python train.py --num_hidden_layers=12 --qk_norm=false --init="normal" --weight_decay=0.064
Each number is 128 + 24 x the weight over its row's rms, rounded and kept within 0 to 255. Layers, rows and columns count from 0. Numbers have three digits each. The size before them is the row's rms in percent of the matrix's.

# layer 5 MLP up, 1152x320, rms 0.118, rows 0-172, columns 240-319
103:129125156157155114120128147095109133176123121180114142091129123138088168125130106144142120148102156100090158091142094143125104117144097120134151134156174114139127102123095113120091157106118093120156141094093110132123111135185135128103129146
101:123115130113108121111115113078117166154119131153145123106123119117146171107097150165161130125153089080130123118105122114057132136109125105085091137075109109169126082112087121092157097133123106130125109137115108121162130150114106088179128135
098:177143151143141121119128116107140106117196115125162115108140118143110092154134122109082110136131100134117132150152109169150125138106174111147102084166122156134102117149134112138142134135144202110137161122140160116130120123159149072154127122
109:106121125125173104142111123132113134140134128166111094088125157089112163130164078142146097136132148117125146139118117133092132141129140159123115114114139119129170160147110149139132130087145151137141109161118108157118111149120147093130123133
104:101140162150103142133127100118110141095185124104172095128158156147150122146153096131114078144148138097160128140094104147087114096099098099121141097166110153121142113118149162139153131139108143137129159124144091116116152162148117075096118122
101:094119101119149111150147113167107153091131114167133096132085153151135136087137093150159099097134104096109112124128144141125141151153115180128137143098125146120137087140126145154131129130145165112121108120169126135134156146176137133120171133
100:140121151118161087103092128099129117115122127148163116135137131140140167144215098122169134151149110099189136098094098125100123130126132102106149098066177107092107116086131142136097110111150162089122095156090080136132130111156171154102133108
093:150117120098138118143138143110127145068153137139117143089162099074092180127116133141192137107148129141123102100103178155081111163118103124122150068121121120127139125119154128114126152133183131136165118148108122146124095122148118142147127109
094:108155146167148127114135145123118160118157127137133133097104157164123140118128142101168130124122133098160127115142108127119126132137110138115119101145121102200123142137091113099100127177151144110119131104123114117148150148152135138164112141
110:130132102086150122124139121121103134120163145119174129096085102155116075151081159095150126108146105140095117128095143120116124117149084140101123135148127140117106114087138162120142151114128166080137136198157086135149153106136170094104131110
102:149151124110084128118137153099153145125154108138158116179140101103120148136120170091118093164141100126140156143126113161151141083116131126107123127131169183143134116107128136122113148114192144151129107142153112147089142116118133082097146128
093:136123098132117150110152150072109110110112124116093130121069143162124143165120164133144109135144124117106121155125151133109118132106103104131182181142101150091160126104151144153107132075129144096127157074106142144120133109135143126215065127
143:116201161129169102112142117149113152148094102124160118115107142145136085106139120117135167127125147124114106137111106169117129160142157096155123097115103117105159101125134208105085097171137156126150115129100114126128120108190166145147166093
101:120135077116123087163094132147144100155121140135124099115121126112144101092136121153123107130149171147143090143130133141125123131158091121137117133118139158167103120141092117153171141096124136110141188117096168143134133127156075163126126128
098:150165143151105135137101143141178127074130146151146147114136139132091170122112149138081115131106120115128130109126141145119127127127160087119126121126130114133156132080126155168103118105145137089189118133104106090128157138103126139127109109
100:106098140120119115118133151082121183114148095149098083145190123139099166123095115137189174115127145122081123157112104143133097136115136125148110107069147126154109116154128146124107091149163110103110154171132137123143086164117192107121157079
088:106120124117149144151158093151108123117124102120137112121077096130161133128141119135154119071101146127118141115102146127152114108125152163138123149132132109131125092129132114128117093146102112128139102128115134126135180148153139101121121136
095:089110112159139127100117119125132106125115161149160106143072136136131098111132129088122138128133128135096146147135122116157159102118095178128105114168154154091113088082147091148172105130132106132120184125142092085140179159104144114120092158
099:106150119142146152192095072109098127120154161152124126107101132132141158132138121124118122149176165172114161146147147154081095157146113144137120104101154118092119117143122146112115124149150179135155111155111097133132154104165093130096105114
102:129103161141102121109149165120132118150120110130138164143158153144157143129109144158100156152108134126165117114116077148115132118123098093136130155138121117104151107124139166159158133102122178112155117099132158112152130147144151151132120088
112:132138110152116133085060114125119103088124137131135103115110103136118158167128109118095140104121115134153118133156157148125153105129095173153104177099135107142128072117140145141171150098169158124126119111102121165181170124114135104140133123
103:088110120157110130096177101163113115098113110109116148125106110124125111155126129186141137162123133137121108112134119115117146152117107143176168155147150087121130162124084135144088151150136132113130175108139125137144100123132154072153137119
102:088129117155155119145109107127142086161164141103123110138154105118144084096158125183136130118126141172136152109129124114119104131142123148112142152116141113119170132101131109104134099146140053122141115134139166112125132129153123097138129147
094:111120128141105128121180157142129150142108165159155149161114128097136110153158141142149087124128127137151156143141133142118116135149137166140099145090135117106150109145102152100149131133080159148146122145093116111115158085172128154108149130
104:173125113121095127147159103112106162081138151175159127100093138130168120143166148112152127163146159160109143126129099136123119150111117198109166116143105103127140119126131128072146103132167134092113131177144121148173154113138076123138104089
105:145102167119132106104108154119140160107112139132183114140112156138125129148091100138118133093122119144155131115126141110145121148093111162175106146131145154151153153116144138103205130136159135109105113121140117137086138099181154125144129095
095:166151136098132129118166113119127168144122131136150094077132152144119139169104156095149115096126130130130110127130124112100113106125078093141108160170107105110167098118112114125080148125098147137110100127103151103115135097162094138177100113
095:129140131105137093100145112105149114083169130126131167125113078137156115106127125127138183142158141123127140105088096160124147153091134165134127172149101124132154124184123177134130103107130153158177116134144103145096177087141099102135148155
099:101098143155093109132117160124162125129147109149067123129132115116099138161158105137095133123131161112118123108149115153114123094138137136097114108122098141132069113122137102137121120138166103123131094125151139077127145136151143165155134096
092:143094126151113156110121142117160084142111155153103139122087123114151127160118099155129147149075121110111088145098168138128145108148121131141130116163107146125110129131071169160160164118095112144124126116128130128155179121092120172113108130
107:127151108127073074141134079165106132140164114118156100157129135147079107125117073183107064123101113124111139163142128122142108107129114157124140121152142117144117096156068145105140126137121131080116137121118120141148139129128172136151146102
099:135119068158170145126122151103070101143096161131141073125133109082104161105158095113113117108111108110075140153166125147129116178132118091129156114123186117132175148140131128135128168127126131111178105091137137148127127085178117123129136144
105:157141146122130133117110098107131135162142152137157154102121116082130133132120126126106150070122138119156124156119134159088168138115127123119151097151082152150164122126109136141111131136146159162088168111196156144117142105137134124125144140
100:164137141132129129142082116142156105141099118117131140102136154190101155126115113130123131109143111149141120150110129148119123136142098134153135156134133101151158097109124175129191129123147121118121130152145073100141151149105147126129124121
097:152163090115149119128153092062140136122115126173085113112156146140128114146097149125143125134142128163151129136081186125157077127121104164097154157117147111141108130153122145157203125118128131092121157131132119153112118150148148138126141145
093:138111117131129139114139157117099143143113129114149124145177143147107141150131138118169089150132133121144160083132079101109147122138127152122103139090173125098122101050117133129114130108133122119147109119127146137132117146120178173119103142
097:053106127112135134109182098153093149141115116177141132091116136130132134127126108145098125139129137130126118162110140125102132121125091143150120065124171151130107127088111120118127134147161142155122128124172106102137114082119134136133118122
103:128114114118115112151179160139113138140127154140138134178112122099137145122112135157099123135169100111126148131160136103131142147121122163136125156154137136127137113130126127141095181167104121091092137085149119125121180139108157187141114108
094:078106103148124111165119166102147144136172115165141145080108149103082124126133117142150153108098161115174164132102117098137133150151132106101136150123107143115092116153106089117110128139137136119127107095103153084163124136133136188148135094
102:131145133131155166107195136155164190125130169162132129142135158130154148139118146157163122134092117147108158143139120059155128135111141158169108081144105140140137122111104106150132134116139097152110170136087129108104144133112166106114152091
103:154150137145180106146132116136109127089168126161068125133103146126145108149147117136157085115167158114140136138153070122120134124145141143083083150182133145134148092103182135133135109082161133120135134124166123136142086137088138101148077099
116:115103141137133114134150149154109146099095116122143124135151145149126128131125101109112114152089103119137131139110146156166087149128120118106160135152127165096175100143122159136109104142073127127182159132104147151089127153126164098153159129
081:164109165194120128143102127148146104142137142117155105165102184108134106140144091112122111116062130140132120136099137173113125111095142126094130152121137105119137118145132120121123120100131087128105083131109119111107143145157122138095086121
089:120143128118131147088168103132203116163136171202130135135132180128108134132110128124102076135141119149136120160130125154103093100105147090119118155137158113130125192165082126069132153069074143078158140125060106157144141120148153136090137127
110:142117166115159149125126117089091145107149128127157153116122113109143137137089135153135082120141094145135093090097119132138100160146115119171125170099153122130136131118132147106140041114166134118113165085142147075125114131133139123144106100
099:125112122107161109112124128144120152126118151128140137095089150159132136116135106120166139100122137091101093126146120125151119098112146169095053166131104128104113128133083085084124107108100171106118080105147124115105164096132179113098114074
101:135143113163127151120139139094136117162096155107082141152177115131162140129160131148116107143166098073113121160132165157093121106083097093086139115149091118116143136132128091125119173102097191118133087128078165120130095146134114117104112128
102:098171109124142106085145108097127115171096062138153140139152152141110168102113114083100125093116124113138127138145132136138128119137105091160142166137103115160113115145146167138118121142100119136140101108161108106139126122143119134135077125
115:082181116123138125114132115125159128120091156123166128096151141173141141161108117102145124114113164127160125128163176152130165172093149134093148103149105144183119131188110129135125108147125116116104150120115152122092106146169123130114146128
097:169099133125157129141117057094123128143114143146145090147159153126115126129147093106130154137104115151127173104103097144143128156141151139142108091108136070127166095091131128128136144140149088110135151133144128162118113136099124130100109105
089:154133128110196105116144118129130068129135166119146173134128147123105108182164119146116117125138179087107157137144161129144149137113184121136127157178149110106105096105128138137123171141152112086131121081143147111113131153123079109108113122
100:146165101114153153100115130131140119108135075091107155139146133136118141136180133133132187142164130065145112118138115163133143121151125159118120162153163091097107133101145117122128090120118143164093126091147152132070121140130134120121111138
105:100143167167165080090137113129135103110145095118085144104112136126102095139148170150115160106166085121159129124123093113182148146128089153132094137101167107124126098127141125140175132130130121090151157164111126144097122122133159121134150164
100:139109135108163118112105113148135141146141130168122178068099122105122084099109105137126147085133148132157115160140131084092102145081113141123132139086133185094123094150111144117126125107133138139128150116137105147115122147113129127063128125
102:105102091135161163094133168124115143145172105076111096141098092131091114141122133125122154173149109072126157076159127108112113119127151139141126155146158131125143121166120126093149101124091138141111105105134127110149168116094181147115151128
097:151147113133150138085139134143123143099074121175105093086131176145116109138111104121128087163113137114112111175122159111121141112117130163122152171134158144144149090109109125167107097154104140110118134147160133092099124185126161097090134124
099:148131162125121114085119123113142074135128135132180127164139141166151119093090141127132151108118121173155142132129104152121150125109156168139120169151172141137154096124096118139116107084147130150112149122122154125113164101111166150101131093
102:129131130106090121143127092095131120182140120161132093116105175129123132147102134095103116111101131089089139142164165153137122109117178126140108132116174104128085146102135119094125131175154138126085120117079090144135141118118137113156109129
088:125149125148118119123088101091089106149108136146150142135107159120111163092158122166134146144151172101110146104178150089088143116129089152153155130173102111101088174145077156141115141099105128130114148149123128136150117148110119155159129112
098:145113113175149105099160160198159117128114108130116135126118140134105134124096138135171147123130125098156118104123117131149175080146067143139154116137104109161118151108100139105144150117139127142145115152151160103113184146094160121146131129
098:124084150136163124129131137140113118136148155079141121150146129178109143101108126130130112135129135137121178154130119102103151122119158123140117136161133118090096143117091148136152143117096156134089148122095126108114126106166149136136191128
095:136164147142134173134086116136133114173102150140140099080094106082149100171127128151176152138103138121129091131160148117133118121125116130148103113084167141151084112124097133134153195129060099118106126119153085118140122159143145129157081124
103:095134118109113180173115087098101121137133081093131144138102103120129124152114094099148150145121145143136122141131149079112137116108133193142089091074100143105103106158173153104165105140119121116146152115110128125093113130097158133121121129
105:129145149122094101138141137129127143142121060126106101121114105136122130148093113122172119090184101141111123103144082128113130134143111112105117159109199152133136150146110128108168111091154136108117151137123140168129129134138141138102196086
083:135146178113118182139114147122160122127128134123124058149140098129092159106109154137105125146138114094186106130089105101136162162118098121133105132100150133160154168115108135107118171106172149132142144146120150094099149140094105120117138137
106:141172137088107181099110128146163157123135122168160169126124180128135145120196178124112137116117186120153137156121149158121076166112135123111121150137119174133131091065115140152124153132028132113120106098125114118111093125167118120137097111
101:119132113144124086151141126142163098155144116158158146119135116076118115129108158142154146099155101144094159114148189140102136119117106113172144132134138142140126061131151095158116121117107166103129103156129114117129125135107139092101133130
093:098116149115124141131140141107097092106149078123095094128136134119168150125181124132147125132120062096148138160132131148133156145103123155126137097139124126119197086140143110139131154152148147068131149086120127105173099137133107120118108202
107:179099119123142073165138151112158119138093129135200146138135147100081153118130127109167066136128158153103127145152086167108104119124115104098119148139143132092118146095117142153123098137137140119168150106142137114122141127115126141160117147
093:103130131108147107137171139124115121125101115123106112152138115156146102137134110126104118114122127078141129139123130160132121130113120135136111147145135129168108117094156160124179131132125151067125157149127102116098168177125147069137145121
098:135151109154126098125113128177157108168142073140102137140141111114136124160135134131116084130122151098152119087128125083097084122159104166125119093136117100151165093157111143166185100105148117131114156093119136138104084108124132108142138108
104:151104145098093133151138140107095136106099159080117148152101160148155121082121106124162166116127117077129150100107174119105094127134129142151171118111120127122140069148103101177146096103118145118123123143159136111095122141148175125140106124
105:093146157131170142122073119101111112129126157147081137113127101137134107095101168133096129139116143090133110133139120150123118122128116131125083155134153180170143111134131106159096119141157134094123132161135113115113165119099152146128109136
104:161132141155149135128147130095158118113135105040139063167156148134121132143080101129137103128078086098148095119147150126160128090159112138098119138108135131116087122121162132159147166127105147138107147128155138140136077147120151118171142100
106:146111160135162132154132106163093121150152091109157079141147109099135179144131151114110160146127125147087145091126120139082111107161144117118108109090143121169128090078090148113179155144158138105106119104116137086124125144109164135131147155
095:160107161080148110154114145139092176146166130074149116072128154126113112112150129127138132104138178120114121118135156128140111160141126105134164127143139139133130162130196134133159148093163131114145127096150116148130125127158158091138191152
100:119209148164104119120100128130178149134115103077114102131140113134147185170171130187099120132122124121138107120095135112107121102163109146131105123117153157108119110117116130137137121159139109148141143105163132118128145071136165146168087128
104:148124079094118127103118126129152098123122134102113150117130156095104136151099122155115103126126144167149124154152144110126144108132104145130110170155091093165104086124072148129156109110103081117128140159122096114172161131140146113152122112
087:157134178131138158136120138161138086105183124116103106153172159157132123125148141113122107172165121136110130145148146107087118163143115109104173165149148113086121091128121145103112136163176127111100133156132105126151135107098076098097132116
107:150114142108150115156094094157141148164133112175130086108127133110133102137152178098099143099138139145115087118158130111138122165099131147127125139102115114126145117095128096092129085110119131140138139127102125163127117109117155142135071144
095:113161128096129070106121131115112142123149139138158129130038155156074113109175111123126092114131112096122107134155130111118121152099126136151168112127124132149136132115128137143096115117139121140136130141109106132132128127100132171099091121
097:093150102101155084148137117094138118082157081155168145147136122153142142143164093137134107139141120149095110109103116084154129145134140123166077099147151107123136137100144144109134095161100160090134147134133123132141118154170170144134166128
101:164125131101133101120137088142085155124166162113119143126093124117119092111113156110124125113149138119081168119130120126129131045135168158136112092130136125135114158118085109134151099099138164146117118124066105172168138133074142143136103132
089:103106115128136106143129130111127153129128175144103150103095131121153149098129132126173149114151123112119123120128131141117122130110104093143113171125142118107131078123089150116139102083142157136117148145119093129102139107156118113156114144
096:107124143128147071155175090151137122105115136124150101096141115121162163104172078090115134174124147140145124124140140142094129135181143102109106114111159118112119122128124159165098120136152098111091150072115120119120144085139144157172125145
095:127128114116114132102145141122118144130101155110124108113141124150126131127122139125148119127148084090127166110135126163119102131138121123098132126107138137114107106095132132137129116089170131124115119111161133099107170109118118134090165088
098:169114135141113122135137135114163103110119123120137113157143150136119094149124133117175119161118160155160124119125121132101144132147148113169123097084120119158131099144149095149097144143146139141133107151135109157125087135150142080097127109
102:159150104122121146164149138134107121119129129155141114129194140098118162168162122125114133105130101128147117124124114151119148138107131129141138108098113144108133170122123146097153133147131150114157163115118124096173155141135134140072109091
099:152156105119090121153089141156118163080135094119118134130132147136155160125132133092101124162122122143122135143131097136093157136150135146125152122104159142121089139084121146097133134091099091146145165112112090165129130123116157110140120115
095:152104140140130166190203143137142131159140105128173176129113136114152125115130099112093167121146140134153145118171087151128151127118152131155115129139145143157133159133120133120106117125096137110078119161142140135105112088134121149131080121
109:129144131096109097154160128139115137153137073119117112168115132166164148115166143145143101111139109102126123149114156113096101094118118100180150122127098149147127112167115112069137144169141172135173135124124075104155133101126098118142121143
096:098099146111132094115119146084091114157139152113151138096100120133180144085110135128113094137150135109131122132109144091119160127158167109131151122169134170144200103080113178123154095143140146117116092150104140138105107107197127107136109128
093:135138117105131139089112124091124154132146112146111105131144165114131160110117126135085084143134141140060152124127156136143162096143089164105122101167110142121111139100128100112109155162120110117130095141135140115112165151164133103101106113
093:094134133113126158169125108131145159135102128146121121113108147109133136145147149075118142084153120110136088114112131125108106103120145124130121126094149192131080117095129105110116170151095145118096104126146148154134123145110159139126073125
101:162112143129115132131176156149132134080098137182169104132176133117038127088109135131131164126087155121116137093161132114130115118145104102128155104163114148131150133148145085184178124160167104159125108116141115111122148120144157157108091129
091:105165118140134138148157136125137128116152141111096115114123095107145155142115125170107149115143177105134157145124149128123109136158126100078130156088091098096145166091091107150149077102113142135075120157124114117139113141154119143121120129
106:170156142144094128178127133124144113123160113143088105138115119097113109130150131120103130148160092106105111169125135106128120100153155167131137132119110122171144129128098094123137129117149104068129148133110101131153105161114121141118142141
090:121102105115143087121118140117101155133145113127104109129128119196084056141106115145095159126110132104162102097119139113115123106129117156123101161133139139086129065091130111160143100097089165111097137092099167168143101162148111114078116128
096:166122116147126135148084102115141119122155141133099116136106089093106144133196147153117106113141122122099149141145116158138144172108114114180111109126099142108131160116111143160121134082099147144130089188163107129130137113153119146167066168
108:131123146072090143104094120133133125143138166170137161153122118130101122147108084136124101150143133140139098141126164103090139118126134153090135095132137107099141112137119163158041124093129062155085136123124120115119110128111188099134123101
099:155145145146117159094160119148107107147142144145115143151138136117154129137144154148122139143131110147137138122094118159132164104172089073131105167151108126106103163128120171176125119144111112127141171091152138089147131100138169101171123157
099:148088140118115117152121097128153099098144130100112114075142133132132125109106144114112167100131112154158118180106135097133118147168128130121104167156089110139118159115133107167115122084117080165148149094122078134101152178100164148114148099
096:105183171188142111131151145150133131110154135131103163147146114155127122178118107135136157122102131141106145122106127102137139075115127131152135141131153147118130111154117153139131122154086090148158105095122163117137116130108137150107096091
107:122109127134134106086103132144116088097132118133131120110098105115138130144142101138130157038131109121162093096117149125134114137105115160134097116094085111168136179139133110095141162110165120148135104109119131101151118113103125131028148118
117:155113108138111136118086115122135129099159122120105107154173128135134105134120064127132078147107142127157144171159153135133165165138146143168110138112113130166094163154163109124152137137104112119117056142151127095133151099136093122110147077
101:117116107141156112132134130137116072124121147067110113141133144170131173111124127134144152130128168143121156109163129145136120137150076123136163114122134114162136143145115108110100106097137088162123113117103136101101175114098147115081099155
096:092136077063168139140165115129134108120135112131137086133169137110125138129127106148138111119162139142098118145154100146104142123121136132127102143129128106159129134144128096090109113084113117126132143127139123148101115125119107121146098133
097:142128125117115099208122143119126163109131127135155106151131104095154128133182127132122143124124141125108146166133108129151112098077113117097134112124089121103159139143107071098074147130077105146127113126139151146142178069118123158125137117
099:114120084127121168161106093143123173106139090131138141143132110154120118114175120154115120142146125075117135189153117134159104132188121135139107105102116138126112126135074099116135118162105103147120166118068148149147117110170107152126120190
086:123124118102136173153159141086126134104129114162138121121160144163131138119110142114109120089113143148120132102143137093107168115103151132117104123118113106083159143139146125155178129115139113113129170137145103177116156160164120151118160099
085:101127099170140105119102138127150148137091168127125130098135093139081088161101203120149081126114102119084123127117128096134150105117134113126191115144129113145093084138151110144136112149117112143116147146105123122102159126116122146084133109
099:113133107158125129123131161166130128156150123122119128139144165145122141145150152111093107134132153089081138148088133146102067099121138098131101126157094125117106121160125117101134094132113130111125100126126139129133199083148105095148121123
086:160111130140132128175120148154134109105112117108124153114136094083144122137104107112185142130133131124146125155175131123117093106128107157131150127143114130099132129176073120111125097123121138127186095116143107157139122119122080128160119093
101:141144126158147119087132134079138132136091136133117134135134140124097136119161107150121083093121108092126123107144115177157139119155123133121149131119116119126185107138145156135102136147140117104120179081123120130144135159158091163097128150
104:140107126133167123124105150110135102136112117124134147127116143132105090122122164159174072134138088094150114088096113138194126130112131132137114119144190122148150120128151188170111123123127151089095118172108098093125116194077132147125134151
092:167129085148127061098154101122100095111144086094128112136117159154153143159132120127111170134099141141106143104125114158127142143152097125121120142103118122107127162132116155136142172115165160136080127141144135116137120104117128144070093140
090:099133145167137105161207124216085151149123130107141138121157133123158138113167162145153112137174138088113160111131097153149175112146194128152116071136116161105142129098133130076086117109116143126149167133100133158130193133140164123126107110
106:128094121136108107119163117141122097129141137115146089102135142150167126138136104196145105155137095171066102103135144120128139143115136133122125145107156091129131107061112095165147126112163098119106126112127119120122128133191163128093169171
092:143116092170133104099118105120131141078146136120116074166122099109090118151108110128146088124132135094095148128139155130120134167176148156099095111171106111129101152116112165075112136152110116124150138123126153180112167129127126142142084162
101:160136127106103101100133127118128154137169114086105148138098165095124091088123117153133125134155103115132132093133124126159172145119123169141144128145153134134126119149106157120148129124081117125124099180124143109113145150113108126148086117
106:154119132134127088091162177115123144073157149103131138124153131144106137124158145147124163096147128124152100114104138082185144208149156096124155129102150123132147132144119141126111127126191096136104104132109117090111156126123119133144087111
103:152168151152118134101149126149145134139166172138115109094093118165148146100126130155097111132155098155130124121143119035112135159163109105148153133097123181168165137094116081130156133069146140166138108119134090075158166135149115161120133109
104:111132141160141106148097189107119126119088113131112136095137099119136157080143166116165129091098124147116155150118116123168158109148152075152106150125107146131155099131099141116124113141124120105180123143122102083136149123163123106174176111
095:134120117134149123131112087113073101120117135149116172126118132165106148146128122138143106150116135127120121136130127136131131127095131147111121114177152156106093145125134134057112187127134186146107146106153133157135131158106131089122152180
094:106125112096138059155107137150176092163132150121138128123135187100141080141125147120098101079136105104109124089130126138133143137163122120147139150081107098132135099168094140103096124161072122120096158140140166109138178146105136121119126160
103:116102137135097132111127134092158159130131162134141148119078099079109146125139100083103086108142096122133103096137121146101161110189152119151110129098124126126147121148104114074112092124104133091148133092145134157155134124125147111147102088
095:123150120124118161105133080112151121160130111124119149102131111161110119149100112088123162111141141138143148119120149101145101130102131081124083129104159148144137106119084157155188153087117135138099121094110123113148129127120089081116170121
103:120105089173095191112118107139128123140149179116116117168142130135089098168147117105129090134144103102108142130147161086138124090129097116117116111144121123130107141083158116129126140141133137129114146107098089109120114112109159143140106081
098:097157124144121141149108117122113116087132101121137132148118070111110085113099126132162122136158160113149108112132165100115163156144130097136123126079122111141121151105119129106131099124120117120136181126089106188167135125097097097153086149
095:106123103144152127103109137149141089135154105128136112093128171116084139098139126119117135154128125167089135177109111124117119131115100119121152122154137134089140094154124114094125144117133134142160155131162133085115144127160115137113152111
103:149132121138157118112124117173110131123133184128108089111125122133152108110165097116091082147134135137092136120173158147091170120143119131132118114077148154131135066111145178108093120104111146108177123126155128099158092129134171122130103126
109:127140153080147143136151100127096123139094095186104126132102114118193093114160129173153127136108165166114109173120156149120173126166118133129159127106130150126142136108152135129125155116094102095128108144117112148137147130123154156128138130
105:131080118100122171110119194131113156117104137113155148155129126140122158105131132132139110112142120135107149158137140128123159123124124126116125109145214151113104110144120192134144116122128147148132148150099144114152059115134140147105146137
096:146099102109103163126121144117162167132133148089131086131151150108076129084114154097107118121123126145066165119130122119134140207131086140112118119110125154163130079165099083139144106119120135107114127121114077144155138152102097189177128117
105:126127137110132098145142113129151154097104155078122097231183119128108119137128130163112117109110108138093140112154145158108124112131129115118087141110138121130146163132111179092140137126094186129157123154118163122065122112143152140148107097
090:080167103123123099152098137125172152111117124103103117122125141161100181157158131149138129083118113110150115151164141132128121144091110103172147134117119094134126144111157160125128135102179119105173129139132145095108150125161118126087098139
092:080120137128141136140126132140128152089145144130116119160109103148121100136131079166142158127128113116096119115108123101111108134123158131117095140112114107158170152129131127138137089146146113100134105116140087124112162171112111136143148102
102:157146121165103140169128118094124155081119138115087137136096174109152138177146126105098147133152123111109134116121110159137091115160104159145147161135158158129111109106097167101130106125115147133119126134102125155128117093099176129140117113
091:121123140138087099145173074137131111104125109099093185087132125108125098125120163120146149149118105125100113121143136160132137145115172169115127097135159106158145137115111154141118132095152134110126133127113152152142112137162140128177099149
094:101100123140158107111124118151136089133131136150138104102129158097117077114170102125179124129143182152142174093124079137160105164151118101172166091115169131126177151110129109150089128121127132120125122133120158118105100114157153149139129118
102:119154147095125103157095168090174137103170133148071096141117131182096093118136167130115113114105103119139129111126143138136148130118126130132148130149159160124112137093109135120110123136104149118147141196124149134174118143134097133130121131
107:147108080133130109111117134131144136136165120155142134160129131101114107111123102180128168124145110095123106136152149142142107132104138104121098133136183173158169098149121135124169130129109115157130122139082157153183150111114113133125143130
095:128122120135141153122151078138137082141138121120084124122114125150127116099122082122108155144091144125135142108130132105154083123076146084117110172092132106127101116140125179122141166118110159131080120117149123110117137154115171108116173105
102:136105119119172136107122090125131126091151129171102127140184129159132136103121096117147088145152129156155089145101129080129141143134085128147103138083152135111128130125145128142136143115154122149130159120119118086113130128131114139119152172
102:135164106140165147130100109138115143121190119132125169123123155158147152095123147100090135103162120139104156133142121105083118174132156124096154187114103126131099131129118146167121158124105128189133085125131061149177162109087122110113087148
103:110142200163120158099138110070095132133116142131113137111159152138115081131143133121110132103133135151158166121087129117112121154119108119120101147113138185164159122124109141138120168079137099082110069111116096102129114150157142088123138083
094:134167148076126161165141096096121123058138097100129131101131099136127131104132113118124098129147148116159093146111154126117136073086104150129138126149133142131193114129107152158115120129122111085144142116162128103155120113135134140155130106
096:099093137115127128143137130176134125179134150128099156101080153130163151129143152079120166129112127136144144158115133123121147118127133109129106152150117127137136128122073119114127110174126094172090134134136155147110099150108112113107176132
112:117162113149116124124101119148121131118174165108109132093137161093149141150131113103139159092132162100138127135130179103137101090144153153139137113085178125078118128104135120076152149129140163137142105122152159153117114150108115134159142115
104:143114155082127136137105095117138156089088136141121119158136111154126127154129115173125124135101165115113161127124140140088106099136133152150120111113125137122138119127129106120122128130169126158152147148104123121153149155181192147153117104
099:153139181187147168127147088106122125164117145147096102146133120136146119118114119136148097117154110132133131138138145107141071128138178131165128151119172097151132097101160170162069158096125129109128104125112107132142123149138146133098172086
099:114130149148110149173121156125097129157100118146120115143126092166160140122091133173130123133173123140074143099148069133107143142151104148187117105096156145145136108145076118147122109131091146156120143123096188148144144113108136106112127108
094:142150114095136123139102131117102110093142104098143179112093154149149099169127172135097134122155132093154148099143126141136179080085122183120102134137134114168141089096092132141147121127124114124093129149090128133151134129121173137131172092
098:145114091134155138173138121115118096092153084163124104133136091088081147139129112110112145106168107127131084098160099065150126117124109128126100159111207155119107132141119120141165132122134152126160103129127115135131152155127135106127127094
101:097180128147128157132122146110150130134129139174124123148147140140092098138141156197132143122133150121158144106078163143123156115109123133132098088114133153116129144145113110088121141120148173111100145152163112141142142116109154137100111090
094:161099157112111147149125144090103082145101147121120113141080140168108154145128148130099123144099153148135149145094167139182106140120083137166133138135130104171174129105103113164098140130126120098141099114125081152127131123104106169133110155
095:089044138097146094133149124141142129150120147117106112115130108134166117099101165157107124131140081102134148107117177125166111137139127117123134118118127151112164101140126121123143122206178108118138184081155157130089153118120159130200122102
098:115138102151109094123142142149143107096137137161152128140158161174125127121154133120122085091140135101137169149154127090108112144124115127115135134109104141144132135152086109106162125174127140091151141152142136150118096128105144153100098116
102:109134163158105082135175106124118138090142161099144183138097119126109107140119113118156109136162153135137178179158144128123155119139089102126130106075114158088124107137116155179126153107101090137120103145134122138115118101146146124170115110
104:131154152123133121108110112121151162131141127106109121140132114136066120120094124147131134083177135110130119159143130152153120128158088117152154142139144119129122137122136143136145114185137182108078148104159099110098134149141135103109103119
102:115112131157132168140125098144123099124140156081118130132142132106156105138136103117102104113166103098103154095187118140133127082101148137133141115142130128133124092131105142080114123124110093111133132112097130124160159125055066099132144149
112:121090130093134111114123086102143176079175099145137161152146129136067126150119146083113165144088143139133158106102143127134105151119113127103145178115102123105106136128091147098116160147133126133137170141149098114131052164102125144163125137
102:096117136115113128114162111091140088148133100130180142146111083145103101112144176136136103111137130092097160138091130082129132106126103133130132114092141084117168111140088117122131095127146138079153141113106127138110149138095152142163140118
126:114135120095131141149166110120121129145132136141150178149130112074177134148112091111128123106107142159132132132112125153093124141148123140122140151123097107157145147087118122120119133132144155102099192110138161161144164140116137123068137134
107:097142139156129118180096187122147134126143082117138175139107127098141083123139107170123091122123160091141117147093120120113112125094143145178114149125120122110124130106106122138135075103154116112112082153091143098123170093127139132193146151
104:116156147097065129143111126126070180141149151149168109097067115089107153113150080121110173141118129136097129142118096140134110157106096122154167075146162140139114139107109154099137123140112124110120142104142118133127087139106121120104106143
102:052115077162149115118178119136091107155112114130143126126144114124091148099097125157116179131117123152108169138118131144129109086136134151100132161186141125136153118153129132146109152081148107102152130135117094146132111128131115113127145112
096:091123164127157120084110117172120129118148133167110146069143098136128145164173121148134183105134118148145127134151141186158140137111135151137129106083147141101151134106157122152118106081137128121104104155125127136086190124132161084134105114
100:134160127085159148081147119131159156103148165111138130139166149145127121139110131126142113182123114146135186092118120155103130127144136118159108117147132121118132114135123145140114176143135107121135155141100131111105129125137126097065159120
124:120153157116155099112139102115157109145151134153126137084132153127143163119131139117130108116148088125092134138169118110140113104133129095098155140128138143148105168124145098166124142108107121176133158168142072129140133127138111131159121138
100:137086150108136128149137086126109116124177099113142126138116101086148142132131126140112156130062107148150122117113123130116145141110080163182102153140160117144142144105141090171121144093133141172139129121116097155134139126106127141098183107
103:115094147143153125139151132118125153120140108119102110153120157093140126110116088130111142120130136133114142124126171127134125135146159187140148125135118117161133147149129163152131139091110175095099113149130166124119162139151139100159129122
091:127140149101129076111140156119128151160118156105152128117143136163127162137130095104122129086116112091079157097125093101102116106164069152127124136156137117111173092135129107119154135138162111126116098097087119129140103104122141171073158119